{
  "n_layer": 22,
  "d_model": 320,
  "n_head": 4,
  "n_kv_head": 4,
  "head_dim": 64,
  "d_mlp": 2560,
  "vocab_size": 32768,
  "activation": "tanh_gelu",
  "norm": "rmsnorm",
  "norm_place": "pre",
  "norm_eps": 1e-05,
  "positions": "learned",
  "qk_norm": false,
  "attn_scale": 0.125,
  "bias": "all",
  "tie_embeddings": true,
  "parallel_block": false,
  "init": "normal",
  "init_std_qkv": 0.0268,
  "init_std_o": 0.00405,
  "init_std_up": 0.0268,
  "init_std_down": 0.00405,
  "optimizer": "adamw",
  "lr": 0.00104,
  "beta1": 0.9,
  "beta2": 0.99,
  "weight_decay": 0.081,
  "lr_head": 0.00543,
  "grad_clip": 1.0,
  "warmup_steps": 428,
  "schedule": "wsd",
  "decay_fraction": 0.791,
  "decay_shape": "pow",
  "final_lr_fraction": 0.05,
  "batch_tokens": 32768,
  "seq_len": 1024,
  "doc_mask": true,
  "train_tokens": 429900000,
  "steps": 13120,
  "dataset": "wikipedia_en"
}
Each number is 500 + 40 x the weight over its row's rms, rounded and kept within 0 to 999. Layers, rows and columns count from 0. Numbers have three digits each. The size before them is the row's rms in percent of the matrix's.

# layer 13 MLP up, 2560x320, rms 0.0618, rows 2452-2472, columns 160-319
094:481407471536543496507488494502508475520588491467470485484450486557489531539535458484542489519473424469493493460447489518486479452488505429543464525568536507478416484455491566501560559506493509526481578528401551462547431478509488495493486507445498529452510501488477557511559487529469528422471523424520454421488501429461525560486508514524482450486434469436456551546498567518576565497495527494482470482510524486456410525548432577431445525507557563476528536456485517538451551478505535
087:529489504540539499421520519496558492551536544518483542478412470526525554472492510507573509511560459468480502470507457519565536506482510487493526510620459538499472549547467499533468491484466477494487538426489492463527528459485434469448463508508470462465451452539580505398424507511513525517439516508448471475516520454529570479493468496555454459503483467408494439504546546456536503488541480425543469469568567548517454464510529598502567551500449456446460512535557461503471461471465461
094:450399469557477447535510572471474426564529491525544524478466446526488522482504434520504544549556495532439496531510433466445590505403459485533537449537486484501482577473476519529521485474511582567490454525545517410502478410508467460517485562478453479424502401513560496384487585483511527409584532462474505529497527407524543499532450473510517483570570469398488510550473507522460510488535551520590527520542536504522397479523470551536506585490541508476538473489479540499520463553518540
097:496458509519478508516482481520425494489508497444456577450526479454560469494498442477554465537467490481519454519493523522543634417508512464548459566563462538462481459418479475511522529526482492525454514491473546510573435491569444493431431536507484497425485544513452516531497527574452511477495524436506498490534575511456551518504526500467431556493542506497502487549526523528505498526560566560555522548557512498474454492520507544564479572491478513536471518514508535541497570418476516
106:574524469512582497527522434516535469514466462505537465472485471527495535479499476510519538526524502456494454485516519411473483585565426498474549517456532513526501461472454494497525505492492537446486458510504538496544521471501479494495472493444453521489515510475503426506438482513497469468548512514488521491456516492463540520502445488495503440535502482556436508533460594584564566430493515468510497478498485549525509493497537520493472519520517428558450487493500548519547477480520459
098:466499490450475515497462498430470474633500502460450511578513477511532555524507507516463469528609496532468451471478518431582508572521446478491394505581516439472434459396538545498530481556544494523485518539504511458506500516427520561443491509470480556481431486480483535450557442522486523529536512437463495462467486466518480575438477497558497507572471469498487483454465535465505495557510520509423468556464467513428489515504510497500460508452441571556569513480460502504472507465541556
088:557402482601491550419475502540527467481519556449528515508455509498600614528539457427542482508545499449545504469485420434487460501467455438510503537516502500518469488428493539529508481491437505530513556519489585405501457489488433553528460545478513499476491494487524557525515545552513456464452492583503489472556474471499494529487520522548522519472463450530487470578562563529446472503498531525486495461464499480487459518514486549495476561512517506543479554529429506535446538540452556
087:464550415482489467474531484548434457469559452546517560510520504527535622508576521469539437556510502522501451513502484471551547513526485445557473471581439489525554460444512476517528468511511445523562539455443527602480473492494478498498483483498450550477509483512504507535444534495461478455491459534482535412444495518489478426515484564450497524502471530450537544444495436451469561492477619480495495504601585508571515496486526491554482505502408533528464519487481504498511524436493489
093:524490503557493457477499514384449518438494529522531461558489535532470557520489541471509562537597484481539491557489477400495488415571503491446517500441476436503514396422470505541541507534547574523503512495485449481548449457480477463451534454517463483486491568499407541545490489536528497546474502449554507522524474560465520520523481636500484499461478462534522490480439436451443452495455535573487452481519487471534464467537513463526494573528528536481481528517491508529527502531517506
104:464476537515598513511501434507458491450554452442560508478439476528428521547520454564535528461495465506463484439503514485550543491525457476561511512493471451537510452498476482520549505488483509478532471436471511492536473484484479626550569510470479584479483477503517444530483490539476475470488452480554539461456510513474529466449590434489420480491491496441503453535511580507522511470471505480491558481497518562530438488493551604528481466442491481524522468502494514503475488490506546
095:550488468551493499481530555508552483559483463490523483484463511537480485571509474454544516492516536467534484499532509549554505533567529478543444497528481526554448505509475443546513473522466489496455527366508540520564465540476525462435443533562519592511442492571513455514490511519574505463511523437479425477508461481498523564433480539554505479500459545510435466442569490536484542529480523518528529616517530456547529436589534543502532542455428522565434481513520453468461500458466493
095:528451459504462500529505564468419474517509513442520512480467475531531495433481416513642532510448468440546456447478484520486505467491552514433529534491536446514517500475502461468484422519469529468539531440463463462529541450520498525516528513480478492527499456512533441470485509506529475540605482439479524501482507495498475495467484474446528476532471535450397516471443531495504531509460561491468542535557427449506529503543474511532485540540635536495545498485511451503543463407449458
093:514467481526488487573550537469530501444536514466486548551517465527551527516424531497539580560504499426595438480506461499560464481514579436545496511546483483487523482504585451455506514424497452467548536497413460443522545488511506593513483478498506444484454578546528492435562500494432467498508471455516452521504532516470530493474496555581512522563504466471471485519441552481459535458461510457459489510516504490450495473503554507553546531441506582497485585445481478527535502469450465
106:532427525435571565463547502551531539516556455510471468513522513509508527507488498486578511545582531485585511505525470538457550476522448412402463507478489500573493475467441486504455516490479518452474524502442497487484494537457504506520516488463519474486480445499474468455510550524511533465483505466441517499508543524504534510484452487423508501597547472523460502490479504424554578479580512485500549531436445547528507516511564501514462538479553537520469465412515499487482500530549502
109:479476478503528485520492439515502497557497523483475559486493494502549551551559568532489557513614463491501435544482527481511477519532557485561394488520532422497483496454513469520496421513476523520484489565517476513464497458431502509480529547448488557469495504491514558544478503536457468521556461441413468430522507520475505501521519479567438509594478539540418538446504524477525510489585564519427452561474520523538505498522461478489552489494510520487501503412493509498499538428511609
110:502476539551494565519514505471457469556542522504423565493499520538524517542463526513529475494533503477512485537483435511489570550408465516526443538519465483555468469409479466545585519435482501477490508521460459420527510467513489511510485499443506471484479455499475521458460481537461456410489507427532525454521501557455536476521505554506431538476541487564463499499468468496467504484555543497482486509410489548574501498555499545520542494589481499514539499495499560533536522510491590
115:515518503513555532504505476519512539467464491516510516557526516531497515524563414516515486489439503475511523509459455519499544465523543554548550533506481460493510523553415530535488532448515476550501467441530524465520492502510433489531481511488466468471508493511511495417542448534498423463502462483526507473499572458472538519507544464514460546528541564508456485523528519514477497478495603578560508464530518519539492503508422521472542521480499475469501564504489566558466473554507566
113:474473469572502483482499485517469512540586509512524506549491460597458513471575462482503491473550549543564474499513474520452524431485507449520427506525474591496448475487499498504536527521543481573436500551475491476523400473491459471496489548530537516498446516493499580477566455488473508437489493411535434486501604524473505545523447477484479506467532497516549540535518484482470527561541533548436482571445513505512458504522499479493444547461519570541561549493493482535450494470551534
092:531445469506566433558609503539523538514536450463535509493476476537438532486530491511521503456496489477450438522533551550512530419559512403553525575569507472585460461507507474493485498499470475563537530475432491545541486525511502451471394494486485552506495466584487519533501457497485419482504468489457493491446463452537458571504580471508488542515531540440521497514441503486533527464522584490500456506535500498453486444546532486472509508427514535537547521535538490490479456452518527
104:523493538496463440584523452465549519524499454488498545519507480515598515470478535541464427537511464478496481491478473519461459494460475446542494424472501479483495478409490523567520515553445541503431548463437557527494442474515504460481492547462409544449530523483574482526548541564465470499588483527495467535553525572438509561454549496581503511441476416557481516482434506489526507477483512496549476505476552592617416547508502555521479492540524497503522469452506554536527526431537554
097:466456517522516481465449494503470449477457510474492503473492457438541464535558500515538485575531513496493500470413524440546513506535525516608490512477445482464533570493543525483469472488558499489421505468470517513505536472505509517432513490545540499376477548465546536537497543485517513442538474412517418505462502595457584471518475570456422592503475502500510497462462512511474490439487493515551495452487503416463454567471478475447525545470503502509498481412419520485485596542478429
# layer 13 MLP down (transposed), 2560x320, rms 0.053, rows 2452-2471, columns 160-319
122:491511468529429482537433537482481558442551449447515450526477567527606469496455491538497496473481538557463487489436494572547525420549483555440501498544501468470560482544523438515527453505497458521522545520513525536613516569480546583540499438524416495510536567456488499474551525503525512458446447521490541484494525537524486500524524403554408584519446442518549511532440500519477501484472531524542496476523518511491506528482468529497518550532528460491519511523451463511541459503424531
082:503536473384508535570510443484521491461423468538489522536544471516472459562465418509537470501548525542497501525542492466513480499557472478466497567383477514598470522613494496555557513481514474488477459534566544509541450477490506514507462533558510495510470545552490498517465497466489511487523483529509540519444488556522519531533497470528519480526539489524462527573524486537573479498454497514556474452471456553535455399506546473411567553543488430534468465532541494428508399484496532
091:580431526534534490520422467539498402476532448490583509517522541560437461584502497431503487420438489488516573540513455483446486548449471489528519519474431523510450571492463501486568544454538471477470479533503442548537473472429499423520553480494482490474471536500511515464476490520522476539452469417451543508532529452548499543467479512518530499472493502535496554514483444510504511506505446447561522504563488575505553506547467579528529494559534515545518506496482504496497443562468509
107:499429503520454557500455475496528501461544484446455579445505519496474475532563517516476514483484549533479548524432510556430533475503521479485436471537497519526534503470535479513447499481485501442481444446446519513534431539515443509506522516553432508422607499450552527494485537483513455469508476476510484536487539494453523546423447495438494506510482475522526571536511504540511499488434571542531511531556526459453550584466556542509488450523538523444573562472440462475474546500436498
102:478567507480497485479458535447458517455515490479486490435543518463541479520439510490487501497500499505458503479482521486575561486477495466486396471529503485458520480499598511484498438513479501497540496477514458471505454564454486532472570445520446400475450498409500583474440421562491464533502546468536487492569547522552502444507537484479416598567419513493507495524453422536496420564474520517422501511494511455515456511493502484478466464583548467465579505595496520455506489491458459
098:487473483490482490540566510516438515479508516466522534502458548483441589503484468485515552462484425548470514531517527568476545543464547469499496463535536473456487530493518591478501417526462512471483638542445491428533504558490578554587479536531483540472490429477519499455471488493591465433465444478475491478523449432492537507458550532440513551460436437486515522410504505498489503515538536515519510485488531550536437550507501530509516486441497444428496453518486532493477482558550481
090:521535502561509568557522529538495521469494522519486499485466535567490527517506507498462469531582523501554527454484503461483451487494394457479506526459528532535428483434464522520575571465521502491528490535427600504467467506487481493467471446476420467492472470528522534500525480476503496494510451520550568519544520504547455507523474488516517433537454503520487512611568486578480481460533511515504518483527507493529481545474440584471464565535512477462526509457539529481501551523535468
088:498443538497451432481468475513482572450436425455447493498424499489451402488462502539383505431499518481497540442524401491458520489516476607445465513538505475513470425547494468509478457465489504461496468514573515465524486568544518555530466489451527475519504529506590482359544447513491524516476462526506525556546491487521484430531508479578454498552509479565469502557486519546516440427540493529523413546453496467556501508471513508484448528507519461484501521471497520467515492469540497
098:523486487542566494461415496509418504521571531500535498526482449449534471556574474515538508470334545551441545482495547537482553536546586523563481516450515484472481540470486433516528455504519508459465495486481536494565516536489435518567541477520557521422510463479463506505508505547458549541485519537401502460476454502460585488490450422464504571540483481504491474514443588535559503474497558509514555499535478533467462549479575530521458544394484514557488449518482452526491513477532549
113:511436492484423521540519528550538564502507491466579419508461470439517606504458535515536532487471549497428474523507499542428491479483501487496469479528467506529486503464509474587497523539464583490497500568471410447551530552507457537472529503486546541531447425489487471517525544467562459463474427438485506500464500600498515500515486510581530460410523511447450507463496535427477466498488433494500497507515478443432449505425409456454528550509514518411402433452532525508465462510533535
086:539502507515458453486560531559495480514451491521525601499509468536440510505517517492531485430563493455494483479494508506534528480489530465504550521508537520479510522622483501457510492430525453474501528476510505521521504462492412439546471511505501482460420516490555455436494427502478574514501488525434460556504467449557500423454488489490472507524499472486520519512474494495539436515554483527545544516550427544427514479527491550491517485513596420486542532441513469532480506459505487
091:560489535533493514468445480458529538483490474515478466478647528498506526550533498529499468514450542438415526501514477464565504472534506524484538453438501524497462510486532478450493515540437461525487544446505496543495460472465500532559486493538527514518521537559561514509475526541495491439539452559492437532582564526548496481459510472480481513479526458554533453523474422476523550476502509475479514544524541500498447493567526501498513532461393475542497567540513609526546501426546462
092:559523488590498512491511524427513511481507493522495420523532518456484528526557423623503489507479540548472499473513498528540516522444484546547492504444569487538516514473454449450539478581464526536540503505578494554575462517439507474491459546534604551508445484517462487476566530473475546414476522508475581472546511401523547531544429516499536519402522523509480484438546521483428523477552523484511587534452549558540456494496502509497571500470494464543524431566526477478469448526574587
109:521490507571477456476531497550526468460487553569542543505491521565458472503475538474449540524520481546496464436494488434530497503474449531598471524500461519459493534468559511503564511458526505489484483460429484458522449535422500470493487488496445556528465483512430527502524503449525428450466491476524529583535486426441516425506481517498477483556500523500450485568457549479527499435516477502473543490468476508453563475443437509420534486553496534555520543455523538538537489528454486
109:492499472553569509571480500515485512524467431513506498456499511488481539524510467515482490528588532491484498437500428574466460510559494415510425479559552461496473486496541541523532513482504494524527536535495490590450525497487503557544481523455555565484492462491517461486468444492509467562605485442474486451572513546460382469482575531569524466543534426580462523524519535551541486551510511532517471517523467482512525516479496520501481429549507479481458465516505396497499542466591540
117:438528456469509530441495423544498496521513578412456481496497449479543568450517512514484478479419453513585495468505490509532482449548442480507470536509446486565504491518508439521450507468482469545517436473518438537463479508483456476507492540501529477509476609530571595515481504451525561435502495528526441471442521512454495471529501486555390432476479482579527470516477524516490454491488456567465462585456472442522506450514456542492503490503452478463539574450500587501496549507540510
113:458500532518525500478514514546540449508430471517543464544482445462557461464491490561508546499416450500503487476503548461469499474439465499472528434480458500477556580557527500518528471549512363507496494532522482551565499527444474418485465514512506491468519490519425524520488468534485493469483559567496486512452473526470443441485437511517446509538527450498458530456485505539489497457489565490528488468556569533467497485487595519498507465518537434514501472464510444462481448519491429
107:411524545459476429433468502562467475530501471542464494467577430509531529501531551518460523483585524586566492485518504539469489533534547534503466434515503535568484585478521506520503553485546518500506490466541514475431467498552552496478435609439476477508483469523508500481556405460454452482465511430553504524544448481501594536508463468504548508488592466498501512505543435502491493527493529523457470470526512469516475530430453535542566514520504536545515482509532548395477476555502505
082:531432485479592526497523487534512513475487484505491536528394559496476496488536496438548549443556558468550524524535505556537492521512533473410478575628516580530410454496483448519490528517534450458548519460469497524525509462506509560496475514515477488454529472467473505513526513498473462549451431478471469543476487524520469480518520476469477555563493540515449502496463509579515504492534542523463521539474461469467526466481540524478447525519502518495481520492536498517531477485405505
109:506529508513505541502498451542476490530511531606557515546574489504513541456531526494480530496516484491503450518482535575470474449483471467457455528500436572456519554572484555510515546519559592497492460510517525465487487530471537463478514513541525465433500512480509448518461588529477545492501449561541557430523428510507430508520472513501397526556474416537504515380506531447530548498452523511495457448466464524466485526514444466509537453503540429460532485536501475460486450487495535